Part of a small language model's weights: capped logits.
Each number is 200 + 40 x the weight over the matrix's rms, rounded and kept within 0 to 999. Layers, rows and columns count from 0.

# layer 4 MLP up, 2304x768, rms 0.0345, rows 523-631, columns 128-191
241,206,202,193,158,166,233,189,237,206,174,194,225,146,120,203,205,218,184,158,261,203,248,118,194,106,199,232,187,167,257,138,266,209,217,174,228,181,266,201,207,145,175,227,169,152,262,194,199,235,206,278,229,293,252,221,208,167,160,253,111,210,183,173
164,192,262,210,213,179,159,217,151,251,208,255,250,118,144,261,117,202,179,190,198,197,186,229,218,186,184,278,196,249,137,175,251,240,206,189,211,220,158,194,214,245,180,263,117,246,165,220,184,229,195,244,224,190,212,204,175,219,208,273,207,218,245,167
246,130,175,224,206,226,161,136,220,149,196,191,229,220,154,216,163,271,208,199,194,177,211,211,165,217,234,190,172,198,201,192,171,254,247,188,260,248,215,202,213,227,204,217,233,217,255,217,202,219,229,238,202,175,191,150,215,225,216,171,143,263,104,236
258,245,185,257,142,243,170,99,206,268,139,194,216,222,151,200,197,155,227,228,193,230,209,229,246,160,131,190,178,219,258,151,208,206,155,231,251,182,165,223,153,228,186,270,194,226,204,170,144,165,192,197,146,170,225,197,200,180,134,167,216,232,207,179
179,205,270,184,183,212,295,209,267,223,191,251,208,183,145,227,142,200,296,186,184,116,253,188,274,122,191,191,251,136,247,163,240,275,201,125,254,202,175,202,179,222,91,251,204,194,185,220,201,199,150,286,221,179,232,131,162,163,166,213,180,199,122,169
177,153,191,182,306,187,109,135,196,167,227,225,180,161,180,245,183,175,178,198,203,172,210,236,206,189,181,187,214,223,161,198,168,200,129,266,282,176,179,226,169,225,220,231,151,208,197,153,187,211,198,187,228,133,177,129,216,270,152,209,202,198,163,225
174,167,174,245,232,265,246,210,137,155,223,223,174,191,159,190,183,248,318,236,183,196,186,247,212,184,181,150,233,268,177,153,116,270,199,190,197,199,246,196,163,207,198,149,177,111,145,182,202,186,225,202,125,250,160,187,216,239,224,201,154,133,191,241
152,229,186,219,209,204,229,234,156,137,189,240,285,201,221,156,224,293,175,208,235,234,191,158,184,150,161,198,148,217,176,232,126,138,231,211,249,203,196,215,207,254,207,199,183,148,292,186,205,196,191,248,231,167,241,125,164,211,211,201,165,151,218,198
206,231,162,226,200,196,242,167,214,216,180,236,186,167,146,245,172,197,204,246,109,265,219,184,216,160,155,210,205,203,192,151,110,217,134,220,279,151,251,265,216,208,183,261,132,238,163,208,186,149,220,156,148,225,213,187,237,235,225,217,173,178,184,143
220,181,225,237,233,186,150,167,164,199,239,185,195,181,182,190,200,277,263,227,180,228,203,144,175,197,240,287,259,215,141,193,172,195,129,181,203,173,168,271,201,220,220,238,209,198,228,156,174,179,188,203,230,294,263,152,234,227,234,240,152,222,153,149
128,155,154,256,169,199,177,193,208,116,201,177,243,142,248,187,224,238,228,245,192,255,218,202,262,176,182,230,148,142,177,151,201,156,229,220,203,176,172,170,207,197,170,209,217,212,171,181,226,177,203,153,274,168,128,175,201,194,190,247,156,278,164,169
208,237,206,191,198,211,233,215,141,166,176,218,241,197,189,197,175,184,199,254,130,203,254,263,194,253,175,131,306,138,288,240,175,192,267,170,205,208,320,204,179,224,203,249,219,270,216,210,184,234,170,252,240,209,157,233,167,209,181,145,156,196,215,192
127,151,165,179,208,234,246,199,281,186,165,188,157,207,195,252,185,199,248,239,196,189,212,184,217,179,171,178,240,151,283,133,231,206,198,193,199,284,186,210,169,199,166,175,135,201,153,293,176,203,135,260,155,145,133,170,246,211,240,192,196,173,138,263
208,194,158,239,302,288,154,160,220,138,145,200,211,245,138,206,154,266,142,177,224,289,176,246,189,272,177,202,187,176,190,242,182,190,144,219,192,202,240,186,187,155,225,202,140,270,160,153,194,270,185,223,213,189,304,186,212,235,198,322,107,321,194,110
221,172,172,200,188,197,186,163,210,92,206,160,214,190,247,231,121,171,257,226,201,157,152,183,257,164,214,197,198,180,183,281,194,227,277,230,164,193,260,208,223,154,186,211,205,179,157,187,254,255,77,234,217,225,198,213,192,175,150,171,194,244,243,156
158,242,220,287,287,171,162,174,186,166,160,169,196,200,147,237,178,242,248,220,87,239,149,192,300,230,187,188,193,209,243,133,153,222,185,238,282,250,195,202,225,215,202,153,190,185,140,191,171,202,211,193,185,150,103,167,184,220,230,210,207,182,215,145
140,286,234,197,155,119,227,173,215,167,171,133,185,206,191,234,214,212,191,285,160,229,189,183,247,222,101,146,232,118,186,183,234,236,145,190,229,239,161,218,206,218,247,225,154,230,124,186,143,202,212,158,294,214,159,227,188,218,122,213,152,219,182,211
224,187,162,179,178,247,123,167,305,209,198,195,157,210,198,177,170,180,231,224,233,223,168,245,168,176,227,212,322,251,195,178,145,252,157,200,195,145,207,221,197,144,222,172,129,223,135,225,201,229,220,178,180,216,225,91,203,295,119,208,149,198,171,239
180,228,212,150,214,266,158,199,261,259,256,246,169,219,157,218,165,221,232,161,177,201,211,206,173,185,134,187,231,192,265,203,250,182,214,250,255,197,250,192,214,185,134,273,185,270,197,248,250,319,194,246,205,231,161,212,136,224,235,224,115,235,225,144
239,106,211,209,240,232,227,188,291,156,149,282,214,143,116,207,165,188,239,166,223,167,165,191,170,187,176,220,185,162,225,207,165,216,214,251,230,196,192,197,254,258,198,251,160,270,38,296,193,161,137,170,195,127,202,195,184,233,215,192,169,235,188,214
266,163,202,207,181,139,226,235,240,190,167,216,164,279,172,211,180,231,226,243,152,238,130,199,144,236,170,208,228,152,274,213,166,193,200,207,228,252,286,218,209,233,195,208,217,223,216,265,188,214,242,201,281,251,153,202,146,187,160,269,189,219,195,189
317,180,159,220,174,136,163,175,172,236,196,253,174,194,203,157,202,291,230,235,152,256,253,156,161,104,196,239,133,128,211,227,263,210,119,161,197,149,164,199,290,210,200,327,258,171,193,179,213,275,212,231,245,218,219,172,201,169,173,156,229,166,200,189
266,210,149,175,192,153,155,113,203,247,118,165,239,154,165,138,177,180,279,197,213,189,255,193,202,143,123,198,200,255,240,184,174,170,220,189,235,86,215,199,200,121,208,207,182,206,220,198,273,257,187,193,223,172,165,174,223,175,189,195,149,222,182,158
185,234,199,230,198,193,220,150,152,181,238,190,168,149,217,171,229,215,212,208,225,199,155,142,194,185,148,231,207,231,233,211,181,158,184,211,209,254,290,186,118,205,204,220,216,147,256,204,213,197,146,178,219,220,261,194,126,235,256,180,68,175,247,186
227,203,217,184,220,276,211,222,231,104,166,214,213,204,230,137,181,213,215,203,182,152,192,244,166,239,232,151,213,164,192,149,123,117,182,203,290,248,255,182,159,224,157,292,270,253,248,217,231,220,137,174,203,234,240,223,214,187,248,190,187,215,244,218
141,223,204,186,203,199,156,229,253,246,195,249,200,149,206,232,220,232,197,225,201,247,192,198,178,194,185,175,216,282,224,127,215,193,260,189,188,182,237,234,228,237,220,193,160,199,242,235,240,143,95,244,222,174,137,133,218,167,254,269,187,178,136,126
131,224,215,237,248,217,135,243,172,229,224,119,157,118,122,230,120,164,193,167,186,228,272,199,177,207,221,185,163,240,255,256,220,199,208,305,174,149,206,173,162,157,224,197,160,214,196,221,230,233,139,246,208,212,140,189,189,266,165,169,138,227,186,224
258,171,130,220,203,246,194,137,192,190,194,266,204,244,132,168,227,231,257,282,239,211,233,198,233,235,218,219,186,218,225,267,253,176,174,205,206,201,230,184,184,205,210,187,207,244,144,174,165,162,217,235,182,134,265,185,212,191,200,222,204,146,229,157
225,228,201,215,234,318,176,234,217,210,211,193,232,175,205,190,206,159,261,181,227,263,247,193,196,230,209,158,218,275,214,195,152,120,271,157,239,195,223,222,155,164,166,241,206,238,233,155,236,332,159,192,151,238,195,195,243,151,139,232,179,176,194,119
197,132,205,247,144,220,257,168,175,277,222,252,247,121,296,153,136,211,262,216,177,211,141,203,273,185,192,237,295,131,222,238,223,245,214,205,277,158,213,173,138,179,215,219,152,178,237,216,164,300,114,215,177,221,202,211,186,231,174,161,177,184,162,223
192,134,165,237,219,284,269,127,266,147,260,250,247,176,245,157,161,247,185,161,151,233,163,146,160,233,164,181,162,221,86,187,166,221,272,255,258,202,248,216,150,227,210,246,238,244,279,192,168,133,174,237,166,206,198,183,198,240,157,146,212,220,174,157
193,239,134,215,228,245,122,243,209,255,214,197,199,238,216,143,208,176,180,187,243,288,187,179,174,187,147,121,187,185,268,137,191,188,170,251,255,243,169,163,255,208,195,246,205,167,150,212,188,206,108,211,202,206,258,156,141,204,164,255,176,222,174,172
181,225,185,268,165,159,189,241,195,208,235,217,156,151,184,193,203,262,153,194,227,162,174,155,191,198,227,112,240,120,231,252,206,207,174,247,142,154,197,216,195,257,177,220,132,164,163,258,180,233,225,205,187,102,195,218,246,210,173,204,175,146,203,222
167,168,267,151,127,202,286,189,197,179,204,175,235,118,186,164,141,205,240,182,202,233,143,155,160,196,221,239,226,193,178,243,172,201,120,281,238,221,214,164,246,270,183,220,173,201,171,160,239,218,118,268,181,169,277,179,140,218,189,235,230,133,209,201
191,233,250,189,204,264,270,212,216,215,321,170,194,187,203,221,205,198,170,230,179,120,185,196,182,195,152,134,120,226,220,196,152,228,157,239,227,256,221,207,249,157,223,205,165,252,256,208,183,252,144,182,194,164,190,267,112,247,216,236,215,214,233,234
216,191,193,222,214,183,147,164,246,216,175,183,186,117,164,181,215,230,316,97,191,258,197,170,196,188,191,116,244,181,176,195,223,176,223,156,219,213,222,158,204,149,234,189,218,225,118,223,120,202,168,160,221,137,201,181,199,219,167,220,211,208,245,208
226,227,216,174,219,221,196,213,223,194,236,241,177,247,97,243,196,202,209,224,229,285,296,133,135,264,262,232,264,266,175,194,208,167,190,278,274,190,221,218,129,147,182,214,139,187,191,154,209,215,188,182,267,184,242,127,55,204,138,181,229,156,106,181
147,107,165,174,175,164,215,220,168,139,152,236,230,236,137,202,151,239,153,189,180,195,246,224,163,225,163,187,241,242,193,228,184,200,199,217,156,206,166,313,246,141,85,248,226,241,313,172,173,157,191,236,188,244,224,204,209,191,197,234,188,184,165,187
237,206,154,207,211,264,235,179,192,150,182,167,197,139,212,150,209,154,154,226,238,203,233,203,204,247,236,145,150,174,215,254,177,164,246,144,172,220,236,201,207,202,181,192,231,175,140,185,175,262,187,223,207,188,194,96,270,174,169,208,173,186,183,262
239,191,165,195,204,238,214,221,226,194,197,154,229,212,149,239,106,231,187,203,255,149,195,183,197,202,210,168,243,221,215,247,198,203,180,160,220,211,195,223,164,209,87,202,224,161,191,208,211,148,142,200,225,198,223,178,188,211,167,139,206,221,180,165
120,205,203,199,209,310,138,216,255,163,170,230,141,208,200,197,143,184,163,151,144,239,202,167,147,184,153,188,244,124,297,205,216,237,177,178,170,149,176,203,232,223,240,237,217,213,167,191,283,323,149,260,163,194,272,155,186,279,191,204,190,202,231,147
238,207,168,196,227,196,237,220,148,208,211,86,238,196,224,201,196,249,172,220,196,267,233,248,164,161,200,139,174,214,146,188,262,209,257,230,239,218,263,256,193,188,191,250,205,257,229,162,281,237,190,177,320,250,160,254,206,132,241,215,156,221,198,132
237,102,153,209,214,237,220,186,272,187,201,147,212,194,210,186,152,179,151,215,171,185,161,202,215,269,179,207,230,237,165,233,208,159,174,194,193,245,182,163,235,177,194,219,183,252,142,201,240,203,141,237,216,184,184,274,206,198,257,202,147,270,197,123
156,202,215,205,230,262,267,165,257,223,183,162,188,142,132,158,135,176,142,209,175,167,172,131,157,97,149,183,273,154,225,211,201,219,136,129,244,198,138,235,193,201,211,261,188,228,111,234,194,247,226,187,162,232,173,244,125,174,275,224,248,181,146,216
263,131,165,190,185,179,160,265,268,123,214,116,159,156,215,138,219,246,192,159,172,162,178,231,208,201,258,219,245,197,222,142,270,160,215,214,133,109,199,199,210,108,207,188,195,248,201,275,108,167,149,212,188,188,167,170,223,181,204,145,204,189,168,197
206,101,205,203,129,211,249,109,195,169,259,254,212,106,158,196,132,270,161,247,203,171,224,209,209,168,181,130,183,234,201,213,173,216,206,191,183,298,156,256,304,246,164,245,138,249,168,208,200,241,174,125,218,130,302,200,189,209,239,263,186,193,179,234
205,236,89,236,189,286,223,161,247,273,214,190,209,238,241,194,200,180,238,195,202,210,239,210,186,141,285,285,191,226,183,128,174,172,169,217,284,120,175,266,210,210,250,131,201,204,146,219,245,134,177,243,226,268,206,207,145,195,220,196,168,245,219,186
147,150,175,201,160,230,262,241,268,139,166,197,201,275,217,189,174,197,173,207,161,134,198,209,215,174,191,212,185,274,243,107,203,216,201,307,237,262,304,194,185,124,216,195,170,214,120,220,199,138,183,278,158,240,162,208,152,214,205,185,209,159,185,170
182,239,104,190,224,202,219,200,263,200,203,127,248,180,178,186,190,212,228,227,188,234,176,143,220,177,199,142,233,204,175,183,226,161,269,257,186,198,213,238,271,195,159,238,144,138,237,226,196,214,145,241,281,216,200,180,189,168,140,131,102,194,298,196
230,158,227,182,201,205,110,184,283,204,91,148,198,216,169,161,202,154,135,176,232,136,152,148,218,125,177,94,100,156,193,198,157,170,212,228,186,241,215,268,266,141,158,173,169,167,225,252,220,229,227,185,216,230,212,242,186,226,180,182,232,211,194,183
208,141,159,199,173,269,181,121,165,166,157,122,184,244,227,146,202,218,129,194,212,217,230,158,180,185,217,162,229,85,226,217,153,185,116,218,141,220,246,254,161,137,205,210,203,198,233,173,215,167,162,254,196,190,163,202,226,228,293,222,143,168,217,138
144,185,159,161,302,233,202,228,248,207,170,97,175,115,179,226,199,215,137,218,107,229,249,205,101,245,190,198,198,252,162,183,244,210,186,231,270,155,190,245,221,135,185,234,184,272,201,308,231,163,215,163,222,149,164,221,271,190,161,190,143,167,170,176
96,205,217,254,162,300,230,204,220,287,243,187,157,183,200,174,176,196,175,159,159,182,152,173,124,203,174,214,190,157,147,214,210,205,196,328,200,211,231,146,232,220,234,173,164,166,133,169,240,261,148,185,274,177,178,116,207,136,241,205,199,217,175,193
194,242,226,210,200,245,155,192,166,157,207,210,159,193,231,232,178,194,299,174,187,192,199,198,217,195,205,115,250,190,163,222,172,316,218,236,234,163,228,207,173,173,150,220,128,207,164,251,228,247,143,164,225,237,187,216,244,196,225,180,188,211,266,193
217,248,229,189,224,215,227,189,194,200,101,206,159,256,167,253,197,213,139,111,208,247,189,160,167,233,155,263,203,186,157,175,187,235,113,195,210,220,249,234,233,191,147,173,184,230,208,221,162,194,205,290,183,239,229,233,171,160,186,241,201,194,234,252
246,147,208,196,148,240,200,174,276,125,165,183,179,99,222,211,143,207,142,206,245,177,122,225,198,234,247,243,186,237,256,249,195,155,139,195,232,244,242,86,169,246,182,230,162,205,197,237,134,159,202,267,248,210,207,159,246,227,205,169,207,230,213,198
193,187,224,194,157,215,196,184,237,127,190,223,171,205,183,184,215,211,146,214,176,200,173,202,190,223,192,242,185,189,213,192,187,91,187,182,175,257,277,171,158,200,238,188,154,169,198,180,127,153,194,219,175,88,234,203,171,279,189,230,178,185,240,178
268,158,262,229,251,205,195,212,182,206,222,153,234,218,206,151,188,214,234,241,181,174,180,167,127,154,167,105,241,246,246,150,195,227,161,168,228,137,207,198,145,204,214,256,222,236,236,292,256,212,173,196,211,170,214,228,158,168,171,229,182,199,208,106
205,127,224,223,161,205,185,214,237,204,167,200,146,206,247,161,209,256,216,212,140,147,174,192,185,197,174,219,223,153,181,202,141,165,236,175,217,188,174,162,228,210,182,245,204,197,224,193,195,197,161,246,309,130,199,147,216,228,206,198,144,192,186,194
205,158,223,221,144,158,285,230,186,177,188,241,111,206,236,156,165,178,260,166,247,255,242,230,230,221,183,182,214,223,214,161,197,154,92,172,283,201,218,189,177,112,207,175,188,115,247,203,223,183,152,149,208,240,216,177,219,173,264,225,200,226,210,154
203,203,186,206,236,164,155,141,192,169,212,188,182,225,240,163,216,221,213,251,190,182,204,236,235,216,237,200,186,153,210,146,149,192,156,235,203,224,246,247,226,212,181,232,187,243,233,135,137,185,201,207,250,248,162,172,228,227,207,231,208,165,248,143
205,155,190,177,147,218,230,177,198,173,174,195,210,192,250,180,233,241,214,195,173,245,252,156,204,194,136,191,185,166,108,139,193,195,238,278,266,272,228,199,182,135,193,242,168,229,159,173,162,143,218,177,211,170,187,197,221,291,195,212,155,195,133,188
205,167,158,250,131,207,236,269,187,222,213,91,270,258,231,185,139,160,181,260,222,205,223,178,287,212,100,181,155,143,250,127,135,224,123,161,236,269,225,178,253,270,193,252,239,258,187,269,191,194,199,162,227,184,179,171,210,172,228,186,122,227,128,246
205,183,174,245,254,233,207,180,245,135,183,182,193,233,278,208,208,243,207,219,135,291,231,193,149,227,199,140,265,178,146,198,167,280,158,224,198,214,194,174,270,184,220,265,126,167,195,173,181,219,134,229,172,172,261,183,232,212,286,201,224,258,192,191
215,245,143,251,153,192,174,166,277,179,205,241,169,189,128,230,188,237,242,203,231,211,238,158,254,204,122,133,219,173,293,128,124,252,264,190,235,121,209,243,209,160,180,279,136,285,207,262,190,253,179,245,181,205,199,202,228,215,169,219,184,239,217,132
147,248,219,240,172,164,208,207,191,150,195,117,195,151,230,183,166,234,169,181,193,177,252,181,225,109,201,267,176,256,110,221,217,203,173,144,204,177,222,137,231,173,174,252,192,284,133,205,265,244,178,132,197,184,260,136,236,223,210,209,177,270,223,220
240,122,200,205,239,190,166,168,205,263,243,171,104,239,171,185,213,208,177,136,154,208,203,157,206,191,181,178,237,150,181,188,212,208,177,227,243,218,200,195,227,211,212,248,220,235,148,256,153,230,183,197,200,235,167,176,239,263,240,127,223,242,192,219
202,158,202,238,224,257,138,266,185,235,162,196,254,261,185,154,184,187,183,187,207,179,158,151,170,199,219,217,159,182,255,244,190,173,113,274,147,218,204,230,161,183,174,226,181,154,205,177,200,265,224,119,212,119,279,179,161,250,138,269,158,171,233,148
203,84,182,282,198,168,175,261,228,181,260,282,221,165,143,214,177,281,204,193,236,167,241,259,199,138,223,250,183,189,203,219,120,164,173,140,239,170,218,225,193,219,190,252,186,161,229,309,226,194,183,205,240,160,147,145,251,176,225,277,154,194,211,217
229,185,132,212,226,202,209,260,200,175,238,199,165,181,241,207,199,186,211,161,194,245,161,214,172,216,224,149,175,250,154,175,228,189,157,221,189,229,268,173,194,154,145,146,206,215,246,187,262,160,197,232,170,204,233,231,197,154,173,226,225,241,219,162
161,248,170,236,179,216,261,169,172,190,131,135,200,195,237,266,135,155,185,183,209,191,202,145,199,252,146,199,214,180,178,200,182,212,131,209,205,245,246,156,239,159,195,232,162,227,204,238,236,190,231,129,210,171,175,189,214,219,204,219,181,222,171,202
212,287,233,173,240,236,209,193,196,199,143,197,207,198,148,201,191,257,152,213,151,177,178,165,203,244,155,150,114,180,167,224,187,196,161,211,246,161,264,233,135,307,230,188,186,218,229,230,192,177,185,209,241,154,210,168,278,188,156,265,224,227,200,175
137,174,172,208,174,206,138,171,217,212,181,191,184,171,251,228,203,215,228,105,244,190,153,264,252,127,156,223,274,267,166,140,213,196,172,225,242,186,173,185,217,216,220,224,217,249,176,203,196,184,130,163,218,209,213,168,119,205,181,215,155,217,203,137
201,202,177,191,217,223,174,238,252,187,254,264,168,162,154,78,201,222,164,209,122,295,193,122,179,236,151,193,203,163,193,150,260,218,227,210,250,156,209,229,158,262,200,244,167,258,193,218,230,251,190,194,245,261,193,203,127,219,169,237,176,161,222,179
247,213,188,191,231,192,186,224,219,210,179,202,249,267,195,226,160,229,201,185,184,265,216,234,217,270,149,228,125,172,203,201,233,242,250,243,215,208,177,225,292,241,177,237,121,172,118,218,196,142,141,240,156,176,237,226,198,210,204,207,291,160,180,207
212,186,180,196,165,130,203,187,272,242,211,226,229,237,226,212,239,262,233,164,198,238,261,247,195,251,210,258,119,116,208,131,127,186,214,305,231,214,239,168,261,237,134,268,185,184,241,267,179,237,235,307,203,228,329,190,216,220,140,189,203,203,257,213
246,215,199,268,133,278,235,225,177,262,257,197,115,185,232,190,209,213,241,210,194,207,199,153,182,267,238,198,197,175,136,161,183,236,173,243,172,163,241,267,192,237,182,196,94,220,196,201,132,175,231,224,152,139,198,237,167,195,203,202,161,189,180,212
183,222,172,270,223,265,164,170,162,143,233,158,261,257,262,169,252,206,229,235,156,213,217,232,168,149,203,110,254,207,173,142,112,168,223,236,249,173,319,269,158,218,155,229,250,204,270,209,190,249,184,226,229,231,179,194,251,236,185,146,208,257,175,230
212,195,174,253,183,204,250,151,237,260,132,136,238,207,199,175,157,237,125,252,172,193,180,183,240,125,119,176,127,214,193,210,236,257,144,231,259,147,237,289,231,284,142,154,185,206,220,166,177,218,189,180,193,263,182,221,195,197,169,187,139,231,162,237
188,243,275,131,222,209,170,163,258,211,128,270,183,246,187,226,108,165,180,240,146,186,176,216,207,263,193,142,277,198,217,187,179,168,181,183,215,293,208,191,182,187,208,222,150,237,264,189,146,163,179,278,204,199,169,182,59,241,289,235,144,262,199,187
193,255,203,232,229,232,179,216,160,205,230,222,199,190,175,161,200,241,192,168,190,175,169,179,181,220,229,211,184,197,118,133,198,150,229,236,152,193,208,165,216,219,202,245,210,283,205,171,218,180,169,189,238,174,204,151,166,232,174,158,218,226,260,180
159,230,109,196,242,263,171,266,238,256,222,195,125,198,187,290,124,202,232,207,212,227,268,246,204,214,214,212,214,259,205,202,269,125,197,224,152,252,254,240,97,167,194,222,203,218,204,177,267,289,242,138,274,183,230,163,176,141,195,152,226,231,227,210
200,126,154,201,235,165,167,149,183,200,272,135,262,191,202,197,88,191,195,151,223,199,150,176,211,197,150,244,171,115,225,214,242,214,143,240,232,277,206,209,206,189,163,227,141,202,191,187,182,291,206,294,213,204,176,255,257,274,163,209,181,198,251,161
135,177,242,227,202,239,221,97,172,164,192,228,165,175,276,220,202,216,125,230,193,210,153,205,162,124,223,246,143,224,137,162,162,198,162,156,189,181,322,171,248,244,263,169,190,223,169,251,287,176,226,218,238,201,215,206,178,200,176,175,218,230,138,111
241,187,186,240,149,323,199,225,272,194,148,193,201,158,120,165,169,188,180,239,160,184,249,245,235,199,187,221,235,182,165,116,168,240,233,231,245,149,233,154,152,195,194,171,154,234,237,232,183,182,207,251,181,211,165,227,216,266,181,193,131,172,252,84
254,224,266,181,179,273,215,247,171,199,188,251,211,203,208,232,173,195,176,169,150,223,133,222,183,243,204,168,173,207,227,190,164,171,248,230,167,237,188,236,106,161,214,217,150,244,268,210,208,230,205,235,203,155,210,209,196,263,208,217,179,264,222,214
176,197,183,179,219,247,219,192,185,178,204,234,184,208,162,220,193,268,264,232,229,182,203,207,165,234,216,190,230,230,152,209,212,168,181,193,249,208,242,217,144,168,210,207,106,207,208,172,127,210,138,176,214,188,128,227,153,244,189,266,190,256,262,158
258,205,114,222,172,181,157,238,214,206,173,290,260,181,195,201,177,207,201,187,181,229,164,209,153,129,155,253,146,205,207,226,135,231,242,252,181,172,249,207,304,207,209,250,163,125,197,195,168,175,284,212,252,206,209,215,194,235,280,204,111,198,274,161
234,175,124,223,181,252,258,183,254,249,143,146,161,222,190,203,209,241,264,160,225,171,127,192,227,164,227,171,264,220,167,177,181,197,165,155,203,175,201,237,164,232,143,177,197,156,227,184,242,188,191,179,213,153,207,140,272,135,258,256,182,220,187,190
284,178,208,177,204,187,197,253,171,230,204,223,259,230,165,210,130,166,170,204,226,193,167,226,196,194,206,183,257,232,230,183,216,202,169,186,223,157,214,222,231,172,132,213,241,159,210,203,253,252,211,250,160,250,198,109,120,175,187,198,196,301,199,186
198,176,199,182,175,268,204,154,188,179,230,91,216,175,203,217,206,234,217,207,82,218,198,193,180,165,185,214,167,208,120,260,154,302,197,205,201,106,198,146,269,257,122,237,125,184,204,191,142,185,203,150,193,164,244,237,250,167,230,275,189,230,236,230
198,183,177,236,229,173,183,151,217,197,196,176,246,176,154,239,201,275,274,212,132,219,208,234,195,238,99,195,222,240,216,195,220,212,241,196,209,224,175,212,182,179,171,213,79,224,177,231,162,222,202,271,214,166,123,138,210,199,199,232,181,213,170,218
129,177,174,204,219,180,199,188,197,183,224,203,212,230,221,175,134,190,220,150,205,108,150,206,237,164,197,170,200,154,226,212,197,115,241,224,157,145,160,204,175,162,184,143,194,154,190,224,213,283,174,214,258,247,206,188,263,169,202,206,213,250,155,156
230,178,188,248,169,238,208,132,200,250,246,249,175,171,271,195,165,199,179,159,113,274,221,212,181,234,145,223,203,130,195,204,132,265,251,210,212,149,95,182,162,187,188,227,220,160,185,163,226,231,218,223,211,220,170,202,189,201,181,150,172,243,191,197
174,235,203,247,158,148,250,117,172,227,201,158,133,204,238,211,198,209,220,169,228,179,168,253,125,295,201,190,277,236,192,164,156,220,206,169,172,315,172,239,147,192,186,221,183,312,144,242,185,206,218,125,272,116,237,102,151,237,148,195,229,252,161,175
168,148,158,242,175,233,169,194,155,216,244,190,195,133,195,161,153,199,102,173,212,203,185,271,153,225,166,223,205,187,201,234,221,224,151,209,245,254,151,250,191,204,82,163,159,137,211,173,140,180,243,179,166,216,134,122,221,272,227,234,166,213,279,231
307,156,191,171,215,198,168,161,236,256,171,183,243,204,218,197,199,246,231,236,143,141,127,164,233,215,101,193,195,179,96,226,182,230,138,161,284,158,209,165,222,222,196,224,202,211,171,163,181,246,198,168,299,159,149,234,166,249,157,163,242,234,173,254
238,166,171,162,175,174,147,239,177,200,206,187,182,194,244,128,178,167,262,241,247,246,212,203,182,234,148,217,185,156,142,221,205,204,186,155,189,188,171,201,222,191,226,172,230,209,222,158,191,230,245,299,219,247,223,244,233,204,242,200,202,219,220,206
225,122,118,254,187,186,141,175,186,189,231,217,240,209,193,253,158,225,203,225,149,259,286,120,178,175,105,251,208,207,173,195,201,236,151,150,216,221,222,244,181,199,197,210,165,206,255,256,258,224,195,165,223,215,178,175,192,266,228,148,222,216,250,231
171,185,224,249,183,268,168,189,191,244,130,173,248,195,197,218,186,227,255,154,190,200,220,192,203,200,187,184,181,178,184,235,161,180,240,264,277,140,224,262,251,194,249,218,224,179,239,271,212,192,170,279,200,274,226,172,179,202,254,185,180,229,156,180
235,207,118,231,226,173,241,191,191,285,114,146,201,114,232,192,225,226,225,253,186,187,159,240,214,198,159,207,242,233,167,207,257,199,218,282,213,207,207,142,235,205,156,209,210,200,195,185,204,181,208,194,207,127,242,185,215,227,145,192,131,224,176,202
212,222,187,225,191,222,155,171,256,183,206,171,197,147,227,171,184,197,168,246,187,204,243,135,236,215,178,171,188,198,187,136,149,217,194,234,186,225,215,218,207,147,168,210,157,272,178,133,245,197,199,176,220,158,222,164,255,210,200,236,183,185,215,182
206,146,143,246,247,227,114,239,234,173,200,173,195,150,228,231,189,164,154,212,201,175,128,220,281,141,156,258,153,171,223,168,182,221,189,141,232,196,200,224,229,254,145,164,220,267,200,216,205,179,185,135,237,179,145,180,173,205,190,254,218,255,187,240
195,222,181,220,235,215,150,161,244,279,193,232,213,147,225,177,170,215,194,183,79,215,185,205,191,285,165,215,163,226,223,177,222,177,217,187,189,238,259,230,224,165,154,169,231,214,156,177,229,292,207,245,147,187,213,182,214,238,254,204,176,262,178,237
213,161,171,183,182,194,188,232,198,140,222,138,167,182,246,153,243,195,167,256,206,184,181,210,149,140,131,235,197,202,238,210,229,182,222,242,208,188,122,201,199,265,230,223,166,229,271,155,120,232,219,224,215,186,136,232,186,207,236,173,72,173,249,155
217,169,141,212,181,207,220,191,194,118,137,249,249,262,220,178,204,248,224,185,104,261,258,174,197,138,97,260,181,125,227,205,195,272,213,161,223,187,189,282,285,215,143,243,199,233,158,178,182,253,226,211,185,203,274,122,133,238,150,179,144,188,245,209
202,203,191,237,157,239,196,123,276,252,94,222,191,213,117,225,187,204,188,231,172,244,263,193,192,199,177,227,191,162,275,177,146,182,247,177,236,189,203,226,191,246,147,205,253,222,134,239,160,175,170,207,186,131,165,213,164,201,199,219,206,258,145,196
204,195,206,194,194,281,166,194,227,205,211,197,220,236,180,197,167,261,205,151,231,204,173,173,149,166,151,203,207,179,231,234,184,171,228,213,183,276,211,209,162,235,204,198,110,200,184,272,154,292,204,193,184,220,232,229,223,229,260,168,168,229,176,177
288,196,179,156,217,292,218,214,178,198,209,158,187,161,191,169,185,212,245,212,159,183,234,193,176,212,141,189,143,175,273,220,178,196,181,246,196,147,251,198,257,134,211,177,196,175,166,174,240,205,151,241,205,174,230,167,186,216,256,184,159,216,151,136